Part of a small language model's weights.
Size: 15 layers, width 128, 8 heads of 32, MLP 320 SwiGLU, vocabulary 8192, 5.98M parameters.
Architecture: RMSNorm before each block, learned and rotary positions, no biases in attention or MLP, untied embeddings.
Training: a variant of Adam for these matrices, 93M tokens, 5688 steps.
Each number is 128 + 24 x the weight over its row's rms, rounded and kept within 0 to 255. Layers, rows and columns count from 0. Numbers have three digits each. The size before them is the row's rms in percent of the matrix's.

# layer 5 MLP down (transposed), 320x128, rms 0.0819, rows 49-76, columns 32-63
098:119125124144153110166111138129104090081181129140162152062083118065147087124121125133137143132127
121:121126163127104120133085121129162064118163113133132146144170129106146161134140126130141137062121
108:131132122135126144152110135125121145104125127155152087103151111116161123124123114140129127144169
099:114160143142163126108175120151125118169154119155138119116105130095107142123150137124148146134102
098:126150137143103097139126130103108161148089123129111138119126117117093110077108103149124142209155
103:167155153126128104115092111108137124135133154139168148097157116110180068177103121112131118171110
108:123158081114136151081106126153111094100099105091144099127149119134172104147100153077123111111098
102:181101129180157144129187144119106139125105131121107130113140150137130138143141168139082113154131
111:127103131113099149126090090151133138140141117104161134144174088127132151144130125116144144133122
103:129105182122110134117132129100093143134140156123135058097134118110123144139156146087119113150129
110:085144146154158157170104145136101125143148088145140164135139164151119092148099118145107135155143
093:126172134140117124097097132109116143182104133168124105097137125117164151148150133147148091113104
095:108156126080089149099146147079147127126124082126114164138078164127148098149157122090178153135129
094:067126108111143140129145177124158123113139166151159135115113129138124142097149130130122118098142
108:154141146093179130111126128120130173126135190173143124152124140086162122112092161171116103122160
119:138122101115082140135124122162110143082129137110116104134125155114101158149150174127140141158192
096:128099131125154139104137098179117064151137149105092140147123118133092143130103110174128106099129
086:079081155138114157122118104132113112141123141119145127121142090122133162143131128118156151161126
115:149128115141113142152124093150093149113144131159157131131180110113114116129120088167134167122099
094:108111144123124125124124064104164154137103165125117133170146114128140131079128099130124122115125
102:087147083132119110124095111136117125109016112120107117130142144180138127157126152074113113109114
105:146120147096114181138124143142115110125133147130148129075150134159147097137164148141161104112154
093:152157112135139123122125116125142154147133134122113073135146136174147175147119115155113144140126
093:111140171090113140173127136123147180155136145163130136142108109097138110098152132145144122114100
105:130093147096144133132132159105134121157187160145118150073113126133117081180166135115167083179153
099:136136104150122165146143083163148111104137152111139116115131122117173143103133119139139149136136
097:149107134093111135145146141125121153143166152097113142138141124081112131123131101122114130117115
088:119102148130088111139115097139115157119109114140133133169129103140081105138134146097121134141109
# layer 5 MLP gate, 320x128, rms 0.114, rows 50-77, columns 32-63
124:154117134141154121106154161105121164135112150109094140116094143154125124169131174140091134217134
105:118104123112139155118177091115126175129135140116112164161112126148133141113168131149114159162118
080:123098119138167178144142058146152115096147071160114122122134130132099167110174082102136101134073
092:170152131096137116107111091186153143136112131126101171152154116104198134109105096105136137118137
109:170139113097131154138121085150107176181145167124096157113115105129158169128182072130116165147107
097:149088131146142125110133097132118135168151115122105143155127138115177151094127070150123143166161
113:174125173135134104148131096105141150077139144130099134129098096114097160150122160135131119117180
087:120103113103128105162102133108145137112131112099107136101093111123109131110194143159137129140169
114:148082131083146115143139109118149132140127133110091103141151113136106138090118095142104129179099
100:156124153126146133139120127132131127115123163150082124116126092147148172162166137149109119132111
075:132110124127106102110112097152114155094152109118107090123169159102127161126075157115118154118138
084:116104133109113094115092120104128135130145124137128095165128125103158200110201143162112157141107
120:170133174131123123132147084146100124174119133130095133157114095122150159100151113114106123139158
091:113123140102109119118146104139099176139123122119156133141137098138133141146122142105128102155184
104:140074096114175156110149068125134169147155131141147117147107120119107147116134146136129146139119
070:168095145148092100133111139083115163081108137116137145148119159120085140121151080090158101107142
146:149143137124135098141128076097104149162114110150099152191101108141117137115124125139137129157153
121:141126114114175137140131108144138137157097167139099142146118116144142110139138128155097119187109
079:135120115131107127137098118180122118110127195126119158141129170128172151129148112130138090120118
099:150117108087109126125109099121139106151141155169121113140113118109183192125172139133130143178169
089:134138117142154164134162122115126175099142099128148149111105145139105144119115152150131113158113
077:126137095112167132170143116088118087179140108101129159105121106123118109105196147159128187157124
096:111100128125136156106163117113135110146109164119098139177112126138125148115117139153093130140094
083:152098107154126089107120098165109180104122138115079108132172134119126141101117095118120138147096
094:135096126141118166135196066145097160106147126105165115161132152131144160099111159133148158155135
100:156147134103104132123101095129121158151118108121136151156085119142127155095131131106097114151118
117:130122121083148112102124068099144132169096153135104173155124113158168131078135137150122117148174
104:122095141086122128157151115100088099113150147175091126181130147068136116075145131146126119136157
# layer 5 MLP up, 320x128, rms 0.0826, rows 50-76, columns 32-63
127:164143152147155125127124152122148158128120116105100198124152128152124142113120114177121120195130
105:092127118136159183139173134139140153122142141099126116115114107124136144131147077145084189153120
100:140121108144153155100120150160078088130123184152124142100147141125144145166121142126124117127144
095:130115101093108088135141150100130095134128147155154132088092143142146102178156141109107089124161
105:095111156161104146160133120138125138158118143157146119131100112142113150119153090184123101110196
098:132123120199131119123161138102139102171124079117121154137149083134155166096120090160131165150119
092:158105156138140137139138151118116104088142144116109101075155151120138170150151170139114124119133
108:110129146111178106117162151076106116140127155111111102128128175143197123193128127134167100140106
099:141159113129138141160125107190163119197138143154133166147147119135130087110139101132190159110150
105:111099137151135121158124147136101109112140168138101100099107125129119120147164124108110183114141
095:169123147105077156126161142160126139123151111083170136141099120121119141181113165155146144112152
091:105109122126087132090129145114121166132096108131127118137120142143120151139179128124144093118130
088:097121141126118140178117131123128141092130137141157149119122175135135118140104114137171139119137
108:140153141132131130123159117139135151141110103132110139151164136130132104138109148137168066114100
126:126196134120055153125114147122126119147110125111123179133116102141134131118111124120141091121163
099:128119088090087120127118123121163123112118072162138123137117162128172092150135167146135173134124
082:139134140150089167115126151168101099092142113127127120123124130126167093112109126152132107111146
116:134107126142106156147073133165095105151120122157153159141147072161139146131136116105126124110120
090:107118127097141120092152129129176139122117130127124135113148117131135095135160148169157131164166
093:149105094129123120089117123117132147120121124154085129112116137115139159119137134102143111173156
109:137108125176152118096117109104114103100121138130171127138101159131089155137125122130137061110117
096:122106109145087163088122150138150121139124113143138173121138098123168074105104130177114086133169
088:156130153092085205102110116159110105151131107093160139105125098119095152168098103155132124100121
108:105118124138105145137137146129176100111108145076113153108137116149105162153121150158142127115122
104:122150104113090091108101136143120107145116067127142142084173176092091092162136120130108167132162
091:114145118135114144152170141139144136105136147118130130117125138113121086153106113163141179147166
083:115171098128118137124126068090168135142102118132092127158111099148131111102119170159123145127168